Weights of a small transformer language model.
Size: width 192, 3 heads of 64, 4.82M parameters.
Architecture: RMSNorm before each block, rotary positions, no biases in attention or MLP.
Training: a variant of Adam for these matrices, 146M tokens.
Each number is 128 + 32 x the weight over its row's rms, rounded and kept within 0 to 255. Layers, rows and columns count from 0. Numbers have three digits each. The size before them is the row's rms in percent of the matrix's.

# v: layer 3 attention value, 192x192, rms 0.0746, rows 36-71, columns 128-191
# o: layer 3 attention output (transposed), 192x192, rms 0.0788, rows 36-71, columns 128-191
# q: layer 3 attention query, 192x192, rms 0.0598, rows 64-127, columns 128-191
# k: layer 3 attention key, 192x192, rms 0.0594, rows 64-127, columns 128-191
v36 148:104128080142112103117123131128177097162111133106164156131129107128162156151119149149118175137189226223187179157128129126135115108060137161142127186156089129068138064131169154092098096128096124
o36 150:094073147131190061105160176161210023090111080126056124165159146078112126157103095151090081151121104134136163144158072076139137063101171166144154111078115089118102143149133097130183142122180166
v37 147:121168132149098089133111145158123100143137193129109098135182130162158179119157099134134129148118154137171129110153179161141110153187116054118070093139170140104111147108160117120122160146157150
o37 151:087126165176147096118148157104122148160156153119105101155110122119127092129128153128183133117130064139121169160119081155146114189106130085181148109187183181139074073119101077143131085137082169
v38 152:087185102125174099155082081100165102117132154105161144201158103178166189137110035132134131119182174140160107096115155133167120083178158093088151132097119113096161117120140103139096160107084131
o38 156:184109124150169101138131148115140074162152093161097117179127137102088072204106151158179130103126144110074101119149127115155132127143074138157199143106153115113135163129099085130105115136114132
v39 146:110131154160096130125137143117107040045164098162082145126147177115156124081119099092118101106131112107124180094125153098068065096079161106081098159148124126090153133096186169164116161161140105
o39 142:095128098173137134063091155144089108212129150108131127139147197077110162120110123134143165147136147147138056138087112121154158146112128147123116131072125056156131117148125137113128108166134106
v40 154:099121115177112122136128130097080109119117080188161152148101134123070174170096160140143135090180176047028134199131123089142118135127152105142155136129109149050154112147124138109174091082120111
o40 159:174122111098114164095162064127116135117200153083113124117143119110132100096117180125110058101110130190164176094153189092119124110106109090156076152128138100071140100074152128091160196139142190
v41 144:129124080194198146142116205107112125149134125160182140168158153123111125111156161170068188172086074125092143171122102162093094122120100204143145112103131131076084096116097180087140153052139149
o41 144:105132156119129161091160114120171053112103096131111163068104115135141110125095078101088077058142113187140123109119137087131139152120127109152147114132123164166160167134154127131119134157105132
v42 145:111084107121149130094112106129084115113107128152114120150105171140097081127093108144096097134091115108075068119119087072152051145206129177095128139078138131057148125193159132195104101158183128
o42 142:145111160120100177134124126094111083109139177149156139100136156131186106066082167118128088116122176086143118108128087137189129171099213094140078094085139161115170138097145101178104060078100084
v43 154:128124130181138144124136134161067133175121147157163129149104148085154193108099074110132113152162162199181158109121189050108102089159149095143109136125090188168136164153136205126079116069144095
o43 150:132199159123186128122130157105153070133112164128116146134147154134125127162102172123116197181093115118089137174157129100132175188120140099131159105169157145141103074167171112127152144118153177
v44 150:109137117202094057136121115119140174083128143096131087123123133087131131129106136144136133119062122125139140114140143145197193152137142150121095156109135114139156149037121184215146129137077120
o44 148:185196155131132150116092139121148151174136101153086105198168128088136125054174122134109144170158133153073125127149134190104159114148090126127104118175140047139095167130109144101082093148181084
v45 150:096154142164134151129145097141138115136149111163121164102091147113136155164137115128104120129140190068132117141172096146186174145154142130121164143098151110141158110117117118101138119195128098
o45 151:180133089120143122126108164119099149076150124124123111151111129157104133084140202166134174121122115094120110151159136174173105116127159151111082085038129112097135171113114165135114141175093123
v46 153:072158100119117113141157199119138151134118085113083173139116107116123157102145162093137109075067127118129132117143212143142117124128130135158137064068200137137093118159160126189131128063125108
o46 158:098098105113192118122145088141147142170120133107108105130138165101149143193118116152150172110180112085121096161152128169068082181106065134088136147094163171139126153089170097139139158165196160
v47 142:187104126170150086164151124176095106109097122165144155076152138157116110159172060126077107117110115181128122130093154096156100114222143085099121150181160118141127180094124086115128114118068154
o47 146:073153164148111123119105143071140126157132136135157154103139106160112098221123171104136128071124127155132164161134110115136126141176154112105127149208177081071113133133104082148112105123189163
v48 141:097121168133129092108087147144106128162123087128103136143087195137118085124090178103109117141125122190170121148079126091123128128096117066111152112127112158142154072150125190051155153194164144
o48 141:173097140151142091076128166135086132130094105103133109171141153103119168092116112033112145104097138143151134169163130108161080138155147110172090131151123144155103192118130110189113132098104151
v49 145:106115127110086118145153085109101077068106119084159131110185128174113127144130185113157165115104139088133144104082125080138109124151135151168176120105081184129139132127157102162134156118122149
o49 146:166097142170111169127095124191123119137104136137169085123112072103151104101180152133099150152208081115135179111136150120129159158105100168142165083137152086105150144133138106098164112118158090
v50 141:101163140144139141137098132181107166123101134179143134162132120121107154136162188175137164120111220179190150147110091055128184152112142081108078104124138155141133157147156093100087134128109171
o50 144:163109132137137089093137179084109120098095074157103156113149059130121095104091137072062122102103127137128185194155101182132142072110176162087115095114175125138132116189122142151152139133121192
v51 142:111133125134093155164157163119131108068088097129104123141079107090138125115144179121105091101068083128149138108064120074106113090142094104081113108131141151131143159130150150106187115099144170
o51 144:113111128190120136156102104131138207186098117129103158169109106104143179108125078000113210080087153114083088138114116113110150156147173132153142155165116130132129121154119083156138173088132074
v52 152:099129094073158149160127140125101138078163082125082156108064128082121093126100110068109130115158118194097105157088089130120138157120125150095108186139127130165095167071137150119073129127126174
o52 149:131168110135146136132142095041127174093181088163111129137116157151131156170115102163126121142159138125208094100136060150162130122174092228097140100145110089140132139112114121171113122094143114
v53 139:134148089058118109134134132144111121175087158117169204098202148153158165122122091171156162136091102076154161132162087139114125077157067117111094181058148130074102136080043113070114112176148136
o53 145:110102104110089178106069124116106138110115146145100119124107120078135121116081172117143126041110118163127101113155157093188109164125116183177140065205132111098110125138100118116133152072103145
v54 143:140114118212163107105117145091139138192165181091179187149090100168124110098117055158123084138135135072067128137146153143150140157130096102094176076170103130144141117038105164156122169114129131
o54 153:189184179131139130080160102112148148144165185128135075169114153164095101154160149133074124135148116115131114154152124127110156132155229127115094099126125095199093191076122182122111103172086166
v55 151:103145137161084137127103086151139085067115095129144098188129209143137160124104144151163081150146137099105125128157156129155155150153149104120073119174138159149150145092080187148091138048095129
o55 154:135158117141149147119141113118073107154136127167074133138120064165137124119107101088139161100132162112104122059132156155038123142155099141152148129108088110122116153125121126171086128102119073
v56 138:151139120168188136167122089133129072107130173148199137089123153140141088134124165078178105189128107139162144141143095095121084085144105132090168128210131155140088131088105142131127194155172094
o56 144:132175170126072159091060157117144120114170138122130166128153088128081087144106137134107128145083114121182127155074116079093063122117173165140148095103115101149171095124115138067133096125085136
v57 153:081137115132146104154184132168125160169093147126141179083084089210102073076105118129129163102121142154132120089115147118164165128208148120145124110100145141092175138075078142141108138117151169
o57 150:109172098137141165093130139146173094155143128117142132102174128123122157174104104121128093112120172147097129187102159197107085096166145136100123128150167092121151143170129093113072091089127134
v58 150:111134158147144122180121155137119102118071133140125107147168102163135143144083105101134185134152138160184121083063122128153123092083142119130112104085095077205097093145178071145116113188068115
o58 154:092150102129113082138129160140064057168150104178130131122160106137113083137181118171147124126158115167138074143123085138145111189144119171138130084195131129157155189144108113137117116102164082
v59 154:167126118083078149102145119157142089123116129109152196115113166137141086090141158171173154097123111127117178087143165147055141155122128129132025137084142173054101159107175173075106092162196113
o59 158:044083101134165142198082148155099118105073170109128159084166125111130122125083188168124083101184148141134127093116219143130117125120134137163101110189128103149117059203086106076161140141138118
v60 152:067166103182109061151119143119063187146104138146103136119122128150097127156134121078195153107086146123141126169126131108106151095091098096122118110132150167153128199063115106195120103158148122
o60 152:150119135121097147072147122116138163152116144132097150092133107105129110129113181129145128145111085094115160152107087173113125163147160165094090141135125007095135145150126147150141138075139165
v61 148:121130107085089157143095076143139099153096133109129173161115138155172144186139139071092099058115088118170155150143123092130166109160113091130127177111158178127171081161117129207087039115064149
o61 144:172117112126156181069056086150111136072166162149098161152087129105175126086151159036109161152115134126107088096156115096127112145111122163127152096124152125117140161026124115146136169143202143
v62 152:091163118117082114180093173137123151161100085164171098084130125167178104147093089176164144102055122129116081137191110085136092139120127108155106105074074157197152138119147092132092141154208117
o62 152:150216084107071134116111107155146150145112085114170112194098110129107132063109179100112080091170142154109158160172163107105127151131059160144113136136146157143173156154114136172156081142097151
v63 148:069083121089087102155170121138107157133149125106158110113062130116158118103095149199172117189100168144089147149113170130116135173120113149129063160052104098105123115099082093080131131178162093
o63 151:130166146129140148074129154118132199101131091116065102092149111122145145058110097132148159101093125112139121142175171136186150111158161134122167120187127083103126090164088107156106124155071070
q64 104:129120091180099142113145059105126099120147138120129219151100173151064124085178109135141178089124077168145137102108117099104110099176073152162159125096103050181085104185116140087180146130109130
k64 093:161077078063153077081144124096078113190121137130072122137129097152099131084108124127163206066120139129110131072126181113143171117119113142125112137139162160196070165147127097131157163140124143
q65 101:119108139141064120100108107139156146134174172173154141140166073126139134135118140179150134089090138166077140063044143084192126098053043135099136139067155156133116148153176144132167140105074130
k65 089:139075163070129126158074116075106140075163163150146119117160132133162191132122143128150121121137123089103143157153179173151126172141142096102099112151104162194111129158143109138145148173187174
q66 094:098116144091148087131123178141127158084149126145112100129170151153172125147122116075122081193044169093090113088184114149144144108117207147156095114176110187141186059094141159104073150155109123
k66 076:110175118122106121138137166160135169072142119077155143156135185167141130177102178122094085105126107182183107191122073125091076103130131084147158146099135114110106090102070112159073127112117118
q67 101:068111110105144139118079156139125102130177121178140057141128105060104107153085158182116148100098112079062180131119116165198162106109113167081085149067130169114160118073149144119158131105125095
k67 085:128115159134118110155120126090096144048119102128136111160183113093155183125126149136129082144107155113154145161127131135120108151092162188091116140145087153092058126139070092114096130109169179
q68 101:129105084145171152112098156148140152127098104132082023171112133060111081141164128106137093172168152111148135137135115132115121171201224086100088146155076117164108184080116127128111079132158132
k68 079:080130199106126187176177123140108146083144116108165124114164170124148110128153127106083055154097115116130153167132090074087139131140160141065136066103133099067119116111110139134115154112112083
q69 106:099113156113152073116102187121140102126177083192102125150197146157128121144096118057123166159055151100134156118128119199159149083144094146136080120102126195148160124113140133111104192146151133
k69 092:148163118142097095099103152075153118025135150088147125120135119129140149157130105161136094116176126126136199181087118138142124144135159127119139147155103090160114104147086137115115138139156157
q70 097:167142102114129078094106123154165100111171102110108075082172126130091150174119150134146159115106106098114197127129119125184155079133069187089117175070154154112141144100125133068153153121118099
k70 100:085072110086101122146049179094130168136112134184129099174137088085143127160108124140113101135161114140083168153103159154137160169120103132101110110154060143158119167184132156126122129149119160
q71 100:186117153143112131134124122151111126150088158046102059108103070111137106155097179140105103151139102090196127157031096082089117187121159168101191164103133070086131114094126102148152097132133077
k71 104:084087100105125111167141086143146134153075155149120174146142117132128121159175099112121057138089139115122081126159146057080103101141150092088121110141163081112145119163154139116156115069142038
q72 098:112128165114113179158182126106090150122110139115182189148125136145198148100149080119079088168166107148107070138106121099071106161106168084124126100207108120103118145136129117162125105106120169
k72 097:175197161181132101146195104149162091137147162110123188079135166185116135109131146118125156128100126127130122108149131121115158091131144102156185147119171081135172114098166108087102144157131117
q73 092:152146163106125090120131115134105098088118171101151195139136124175170130132086197158101157129090113157119101110098119081036138132097124143079155068180120092144119075125101120134112085087162159
k73 103:180188127127140113082178127114135111093167144108129189106136169197107108123093126124172155116103151139165124115172151128082174071140101135135146181080139153100137093096134095129132126149215145
q74 084:109156090073135115133107110145172073186150094168161125107115150112100137172121110106172196155103134157124093105178103206143091100091097102125107155104130121141106093158198097126127146132179127
k74 101:168064086074134088099029147116115180112126107149116089177138109101158091158130132153149106098173158123108143147072134154167105120154112123162108107131104170133087175120105115160150123023096164
q75 088:159154117125180128158137096143161114104166146141136139109166138111074131135123118097176209122136151128142148097113108132082123092165064106079106154060106092103140104173171096121176139124179107
k75 103:192109112080101133095158138124167121130127136148171086163134162144111129177117068160164194153136151132127162126162119142144153153121153116163077103139147158140108157073102160184073130081142117
q76 078:073137178087149152182098102096137130124161202102125092153109093100172079087155140152132102155087068116082128128114121085103135162132107105142118100162118104118139128120140157034113127166133113
k76 125:140168116191143141107153092215055129134099123129141190124140186089175102111175094106159109157146135137157062097089094089060126124134157098141113093108133113122178121119167122113109083150130106
q77 090:097158096126109131175165162124157098160116106126145148101154169129052148122172078130141081114186130158132147136147189113212107125194142095179106156129112159123090125141135180118190130215139114
k77 099:062072126093131155192076136083123145102088119151099087121092088092132152168127143170146124112097142142149143177098071193077140179112149167094145135194124140113140147159146138100081202096072042
q78 092:122071099129176089054122127105136132164158169153108095138114114145087106176074130154164162123076132119164120136077107141110114086100101130139159137124121180146175101088116079064152192097173141
k78 067:150109125101118102127092099133207152093150112143127101160148078107133113151154142133156143105190114101131120135146099154139129127177071145138159141165076129108178106109080135149138083086150078
q79 090:209082160212134183097160105228105132116162118114153088133093212093091097141131138108115118094099105088114066068057073154150059107122153187094135150091146172151122104094115100127132133141071152
k79 092:183138091072102103122128090097107130088112137137152115119183109092152124149104160180131113085156126074135170102188165107074135127090132114125172140129161160109164147087179114099134137161134149
q80 089:144173143144123142206097126092182152161146064183110165105133129140139159135132059113077110189144179154160094135134150234141145085109154074143111116146087136092149155119127154133134085134121129
k80 089:140125150107121140179128185087204141068099087134165148108150111094121099115189102115122107159123121117114137134135156073120135133143104146089108100147156123152161099165165135137132118070112080
q81 137:125155173130098193200162132114065145121070138077148174143100163152160101113147116137057059185132142131130110139143096103082109178156193071123109117178124116112104141114140122172121102138145176
k81 063:116112138119146120142233119168094102176141190128160168108120178153125135120123127118122131117059136128148094136136170118129135085141185122133132155123154095177085105141132120111150117121118153
q82 074:108086180145087116159107051159138178159173127198105101068164117087129160140113096157102129132156113158119135134183123221166169072083112106190090149103125166119121181131162139124129143107139090
k82 186:122037081111139058046062149151160141147145138176131071144133128139136152127127140111137190088119128121130126108143164126155136121129092150105100149126143151148179172127113109118147151108103104
q83 097:197135043124148157120089180116110131158152098086148132199187192177109121156056181059101100100167151139152051127104142154137074132101162153088210097112113159158045125135136138146104118101130203
k83 097:128135137125090100112072114113139133099169110100132134139154126135172199127127168175108144072156165105107167157132142145099166141073083115111063187155153082184124116147114158139216174075154112
q84 093:082134139148143130064136109131118053109155074084067168117127107135129094170087153130149117131180146130157120073169100140125138074154148218110114130105153149083107112127083101136143134110138113
k84 094:106146129128162132104070175134129130115115112084083098125061123150135111152097195147086134129147116130127145125127118147179167117156103116115173122087086125118111193161112123168108177139132117
q85 101:113077122149151142082201128130114149047118173161130154160087155139103145128080133107126083090149126107127140198126193129086119178118141135132152112119135138152140086146108093094146120164094145
k85 096:126166113160128085114068094170110128188115160098169071093128101152150182116087123101179161129134090119153100156076129146169163111102079103162062134118148134136064175116132132093149170092153130
q86 100:105122157080070091176076088143092164184124117081098139153158057123135127116121098144089170180088123095096097116152159154122131118108088116144071133144106185119103137135097111136165220121169158
k86 098:145113138144148137142147152138114141110150125111081137106175203091114112090134179152069105149125129138063167117154119144144146124142146197042170138139108077113213098133103126167092056182092131
q87 102:158129147102170103158123081168136148140094180106126159085127122087099111154134104116162099180144139144151141018098113142137120055169105132153153181116114087095123164144157130134094127096103084
k87 096:097087129108126124074172141152169132118115159108145063130141134107133135228154134170100178140106126168132147192148160079164163166117151089100148092105140123046148155082099111137090162148129101
q88 083:170138058133147133098164136144144180127150146147169105123101107160094145207128187141144141071112145100146111125090107092124138144132149128127149135116088114162126104142135168129100082153136157
k88 084:108113159164054186077109094134135123143171112116146109138150158153097133142099145149149174120133101146169141152095144099058129110117119152080077172106156125143071112088144152178159141111201125
q89 099:097150132176188200155145154132140110067092099139125136144103092090078107097091140156095099161115139100161129144114119155111125187145141156119136148156158144164158119124067181117126128160100100
k89 095:077122165135143145128119157088108087123069123128168148118157139096182120163105142086103167120169092125133100143144083142120161114165121088181117122096172119100098187135146117112106160108136123
q90 101:098116187148172070156127105111121133068144115089099155064127124132139085147105065106177150178147104178094136167146171139106160089124094150140108078093126106099167142085138069112155161074132158
k90 100:182130124141187066138087172129149154176122188124116159180119112103146151126116180055150136140133156097105112157159056182178165113129154116150161159125111074145143107166077151141066151139062123
q91 099:119136122126164141077161088173070143127091135195174130143123109225149150115095068074120107139126125124107122130116129115158150129138102108226142122135135140118173168090057126124113165175114180
k91 101:102146138159124149143156135126192133154142184124159114156094112122159141114132100121141125094124134165114127154155191157161101113122110107162115128135120047144143000184097105096161139116119169
q92 100:077142113033154139148122161145143098126101097115144129143138056128099082158119073097145095101139151143129185083125160115133115196177166136127078163169155118175103154178088144138142170126141102
k92 104:062135114107092193162118135123125106112072138117090103147141117149103143110149148141097117101149118144097187134146070183129094141136116117066172106124076088123076042133026101136105108116092124
q93 093:144147138157150110074153136196071123116140106122168103118099169087116151118153159128133105095125125103112191078162103079150134124106166159072114167120136111088121087110103106166112085123091129
k93 093:079143101063111191113172159137135089111116153108164149138100143209110114132047095175128149157160119136156096166129156144145167070124131113152070135141147114194093139128070128082171135133177180
q94 108:160124153138114169082133126136174167152101132087100110180124110133161163083145097104094134117134148084075144099094112101091123107174156111109131127242093138128120212123163106103173105142084154
k94 106:136121079138141120186161145172147116099133135131142125092126202162154138102190118134077120187109108148085124165088127131145110091179125062157241140138122089103152134115162088119141143220104200
q95 106:212156158150147095110177127111136141110073087074117166173080096122169104113099096090077183161136155099128063090137129118101120135141136198143147153149118134131147080160181151104150104106070072
k95 106:126137118175156108134104156139192097148091174076130145102137091150175107185174144125105115171109114112081138123125153089121168112130113055080193142102133085076148167078157109143142109131178121
q96 104:120157136135160138163146139120121168123090086103134130134090170124116097139152109080116113241120141090146149185173079189073134161213207152162083127181130115120142085096103114152070138161139069
k96 090:120160134167097128172192156172167080147085124140136172110073153129127058085160144094131115130136101154118119050132099058106108078150124129147162131121150107107177122124149149126134113107112134
q97 094:123133107151075133115175089096119116126139161110146226137096141111071139126150114145122150099142088151140105074148150093153092070142090136164157133127089078130079075203109155129131144139113157
k97 085:187062065110155057093121147108129092160115152133120087121103144115126133136136152123173171089141137126071139082136157098124129164129113156100110092150191176190114180154114103122174114167168159
q98 092:089068097108107123119061147108121119127146121119167057111132121080105164165102133176134149098103108079075146106168162138159157105102145138089140092127103162072181130149078152056114083122151145
k98 096:110096134131151085067104173085092149046149170121132140134160192131134142146141136149133126089181153122113140170093103113172176113132074096074121092096082135101128125133115144115100101153185150
q99 085:147137145113103165131121098100097086105153162104153147143116060141157109192110119200103160093089123181102144104062168068110135123074034134110169136074137095133096133176112105129202140069114121
k99 083:092104060106117147129051119078121140151111140178084090137119093069094168140101149137151125134150137114083126071127142142126136210116167149136120105183143176142150156157113129152136138143102169
q100 089:169162108126100079076115108173177081188180147081149089087180140155082150181090186121123128130123103105112136135109141146119131098101055186116114151082166150096145179076124084133179123103149101
k100 092:059088143054125132138114112093131174094074155168140087148149069134162133152165115092128083083138114118076164131115136101118141200175188117056104104183079146231098124171121155124109150118165163
q101 099:047128144121092123157095121077131113124172136173180066141156084116141126158079120181107165146084125106148151121118162091147165069096107206133142132053106179111182149106148149085145113119119121
k101 088:116106077091164196083064176141136138111103122122082070136051113106106115157108141196144123111193171130097099119110052189172140177109117180145092124144079166123164144099129156160117160128118123
q102 084:122180187131091123122159100149115113142126124065181159127125121176168133130097140147138138116131143112137163136082169059095147160088081191117124134037164087152135134149087131160181130100125114
k102 069:178161096091116165155084148127178115141167108140129080107088084078095146150098140139120094133157151127130085115114116173108112150099146099171098128143133206094068120137102147160165201152107119
q103 101:151184121142125111129109078147152111110163194077095182110127099156166153157141137108173116090130111120114099083132103084073139148173111101092188117179190119159110130114110101113129159112092150
k103 098:139155119163140135081183068149112085180135154141174173135147143145151138138190089124125105138116102171157136157112159077154107055100106076141113137090099122132106129126155089122165090154186173
q104 110:126071091117142179140145113097144122152099100158118122169114168117105123076195107088166100163116169130135124085197112117129101131183189097096098128196118179154126149147115133152114120162205176
k104 083:141087132128094137138133138138104095147158140117153140109135127178153110098160102102141140095101147116081082162127151106162167138198149129101190118136102125161151155177099175080127114137171160
q105 111:092122159151121168138178121089135110123107102172127213163176136188134154101182080133140046156140138162146107135158162112137118164175189077177110089231108177125134137179094150132088158155151139
k105 078:121172193195142143155112130129133097151127158091142136099097131134131130180146143104158120083064119119126110201128092127162167162140137117074150122080092114183104082132196123093066138135150131
q106 101:109126109175128059061144129183102070152170163159122132074128126179100125159083122138145170112143125151130145188131158145106143054112064124146124148038149126126180124138103116124138101128114144
k106 078:161116127086163128093134120086142179126142121149047077133074062135191156123102128090138153106143149121134102122129160145116128131131101147156104130144144180093113163168133135158100188111100105
q107 099:146096107113131114113132141165147040147155103142112081092130120111062120148107119101179150124113157146138134132084147094149101074102078139093112149014162114116128114137158087126132132136125181
k107 086:162182058101177105118099105118138135146185126100119130154080104105074137149063117166137137122219153123139183123183134177183116152101163158156134136167126173102122178086039151158179134132086097
q108 115:148139152149124179190181132099089167155105124096163164151117144126146148101132108138082058173134120160149097142079122103101070168140200088114111119153143113113140146110103141157120090127113156
k108 080:120148163117115121169182097147127082138140169144157156107161129186102107122150126125129077133066158115138143156168144109125136108149190099140154132146170129154136127142155144064131125117163145
q109 097:106099119153192163120122131157171152122123138154070094087145114066126106122137089120135133112152197127146140125131179142166104111131123141140133182071104161111161128123123149168171136152129162
k109 079:123135095080100173174104176147152157130108067148107106118105118107138151132114145142091100162183099126146169116156117145134094116182127077102135100149105115096162106107089174126138155156095126
q110 085:114093087167145099053128121127133170145108109115152131147103137196193140135114130141109142114105070154177094171098132090102159135108176165123147083156107170152103161109135109106109107088155141
k110 100:104147174171137173150171058108093106109136161092117151102103146164097145146153141116144130121087112158113137175126062092129185106162107141098198150121171100109136156133152104129100147111136129
q111 093:099059053168202106080174087128148143127109141175145119120142138161139112072147132144150111064132062124130137167102188116125128131161151164163150140174131180119159198117118107129164067154150124
k111 090:086157130124142158141108058127132091141127161121108081103104100133126139174157097147138166087075106191188115155156057138117086127149133162133183157162156096103093108117141168113069182181176116
q112 094:081139147123205134116141104148122159129115134189145127119098133082133116141114061065166153129111107128134101124155117109172118135151139116195088136085125128167189080141107090160165141084135074
k112 097:147134088054061172148088158174116132139083144117128072171138119113175098170107139165132078097122163153123216080158096190156087178158165146108122086112132139127073079086078121136146079136100106
q113 066:164160111163173098071144119102120115113114112168088101105117147089052139116137156135181142111113159109139190056093135104160104110178106114125078176134143125193205129118090119141120161155124138
k113 187:118108096101095137076041126114182106110184127168148089110129090120127120145111115149156143093152114135140165137125167150124139130134103164132130147146101199135138160122087131142143189103135129
q114 134:091096088132164094022075136150139134175168128158142078145126160146118149144097163111158155060112092128138128168106125137111145084091053191097152150086134175100131139144092121138114161075150133
k114 051:126152125090103185155094110132138154044155085110065111141140061136169092138154138144096094098181133102160082090149088114145080141183091181193173154174136159112158140161125182114116105162115127
q115 095:123163122127132108110130141179116198167166099150177181129180123147137143107158079151097078163067139098128086070107120155151125184086158123190123186126139110086179115114067117114172151152128163
k115 092:132106156086090172139158114157114090114125129161176116142135104107139213191118104122137078115133122129107138173097187078130101098137104081105136154181129105207167150162153139114109125085126144
q116 099:137126172086147138085106066039111107138165158107139149094106111095102111144187094103177153109164095153000179162135131099161109140152070100201122105086155088113161178165117124146168098140082139
k116 100:148151101167133115161148105145098164174150115148101150141114102070134160080170105052094098124134107074150080057135148099142090172135158099138200102128119104119121122119071126129112112170117135
q117 099:096151140048134168109123058117175108078141122128198117078143063147133152112059154103121132164124177116135153116140137095076126107096089105198084167080199152107122143113085108124134144116148181
k117 105:133134137150148139127160087172158161126069138141109080090125143164145082146106149122116123154146127191150108156146143117136133127148149146099141070131161173094079099144082115155109094114148171
q118 093:055162123114133157129092089092165094084186115093159134153156137151138117193096158089105140158156118120096117144144118077117153086131088140124113107123107153112116156116108106137126100121104167
k118 091:130153115187172118099140148131127131156187182139157150136126144138156140091146127151098171152164152159117107105128180169167136141160124116170126109140112096139176135119053154116138102116126183
q119 094:093077077151097142115170153164107130156136137109186143113172127120128161133114179140108103157098108121143092217093182092148161127089133138082112156094172140079078159114116113171111196084109120
k119 093:116132050181164127139035088125124148180181144152101087118180094156062175131128141161204129088107160123096163112124109148193053147138131131202142152158134155130128166124143169131133146119122135
q120 095:158115126203152119097148135140118183080124119159131165134141167090101121165151125100149103174127147157128111147143121113149053174113151112148097130076144117200139162154112115145112065130142145
k120 096:166137162095105161161164141130095144120082119102175146129112129119144123205074116142130122094178140088105124138168192136142129184153128094132090107113149175160150116089097104090164179113156168
q121 091:155072114088113125122114147146081146103116189113092091131118138136090115135112111159095089110190173162192108139172171141137147168092154114122194162116130152161077149110167195092136121103133167
k121 093:057119088101158186133158082116145108151152141136155173128097148120068157135161130081161158144132112102144093123103085091134098137132127130050079101147160104123149140131076148076130077134122049
q122 103:040097101154139132146152112148123192154162159130121087119123108158137177096114134092117136125154099160150157195098144103101161128149142132159184088145102166090145122147137096141113084139091070
k122 102:111103157161181114110150135162128068123082150150138109141102142205154174134155050131146186130145124162142092108122128083180127115092111148128117105100177065137120179128115150159144162127150040
q123 100:109095125201161087084127075161093186051133150086103075097132130148124137113107083108129138070107123129167115179083128107124155064085118184105138200097141145071136152103110069140108102134100099
k123 102:113146136114153101087108111117180097158171210138106174152114107173067144133133156111145188098121127134156145142149162091175129103087143110134103190126139064125119174156135155144139195142135088
q124 092:105126073133156129111129188128146113084111164120146161171122174098072062111143181128121153149111154139139122071117136110161124147153164129089099099177115092071136137134144103125066077125110143
k124 091:093163131153120151151118141083092081146152127113172184143137149136131158137118074134153133138106134085102066111073135128175112136105151128186175156123124104130139130048134155142101203127194118
q125 105:140173153145125128154105141104083129089153114136116149193144081140184104136118153130154103182156129146124100202129156159116133149194123120115144170095134081189081173138116093089115135142177150
k125 100:172146139102107148172104131093104146137097146105147121144133099101142137119187148151089152095126176163086220118155094142110163138119105122078112109116130133124127131201165108124109196142083148
q126 104:105103110141113088105181103158070171113165158134149189194050132103131132144192129201090122139176177113074185097156108139127100161147215105127083170169144107135115187118117077142118081154116073
k126 103:097140135134132173165077164165096113124141143090147071101182136102144177105117160112108141185106134165130103169049061107147115094113103119109192083132113173077082171126118115138134148130160155
q127 097:154138053157171106017079154148105074160085105102107156122095127143101078139106132103192153159140120066089107177099125100091082107135133136087154077138140098174111148168129146094126121078168128
k127 100:135139127181138128133091056130102158112196138128118119154098142141155103166135145153157134076124052145113110106068103139111146197131141122136141162133087045143136133087114160178151173117118117
v64 069:139120154148117185091134148163122108153119164120121107149080085134164123061067118146131053083107120132101134088142141098116126124099118122069184166095159150078128103138090141158096135132098143
o64 071:141093086107149146064128109140140092158121195132149111182180138156165164137103167129156090067111159149119161102122111101094127136114006130115158177052152064110151122081105123138157146119172138
v65 061:135103151179157129110135106108164152098130126119167134154157137136083134153089126137121169126152128131060164106106103029134113147132153130190120164130073083105161131123116080110114118181089159
o65 055:127127095139153086106134123134072119090131133129105106167111119125109108141162119155098129126163177100106115164085086097136150132095201161081061175096126195098090153152145086126142107169126123
v66 069:191132157095084104123110132136038110109220134141202148150112178150157154151130146155103151103104138175120160134133131130106117154131125151061146154142145106188144145132163084080126100103127214
o66 064:164176152136143115133132159206121141121150122096175091106103172136181091070079194161141086137151115094123118147133139093141131074152055149129097118107116101122089161114098183134058099147135164
v67 065:136111087149162141081201177142143181211151058138057163153106091131162214129115151172098173140148135100118215103142135158123068124137144126079143143123145158149100139075159096112156080147148147
o67 063:166096141122137078125052113137147165087066124106165146124128160136152103142141119194148120150142108134086118159107086144115098080109146103121111118149077121134141136125157109102145112142106114
v68 062:148140225154104093181134099083089165133118140117167148122090107118113098115159113158113182128122138102082095123099149179150156095190150105078123180099140116128175144136241188164114126186084181
o68 059:147099153128097123177153141166083097161123096122131139107103171118140094083149120110115156160105152159144149137126125100128205118166164120136088121209157179140163081166142134074132159048145148
v69 060:083099136095137145093100127115096125166122154153101142159180148171149099142139127121091082111176183125101126153096153124121105112128129168166092111121149158130086170147086101117101096130227131
o69 064:116162112104177115117179103103173124090172172128163141130080102104101159110096152139138165130132164153078117102134082129118103134145220110159106087113085075101138217109084143114148168154133137
v70 061:100138138090094124124113114168212155147176058102147120099107070165097143118122100105134195133160154179084124157127122124132053141127136099147119138109116111112103081153160176076106131042091173
o70 058:064077129136107119090104169109121175112084126110113191097136120174130113171149083110176119089131129184130149071107122125124075052164178100061152163162131149160090103133159170116125153111087131
v71 070:152154085128141099122109089127154146070158135107158152136138134097100167142167150097166159132197138064209098161112041069149099094121115121163098155073115140190117152154166079140151123143118170
o71 072:173136132124099089140093135104090138113117099138112114054108151110126084124147161172072131162148149121179124152156175133176140109116137153143116193163132188163103149200171113131097091113106141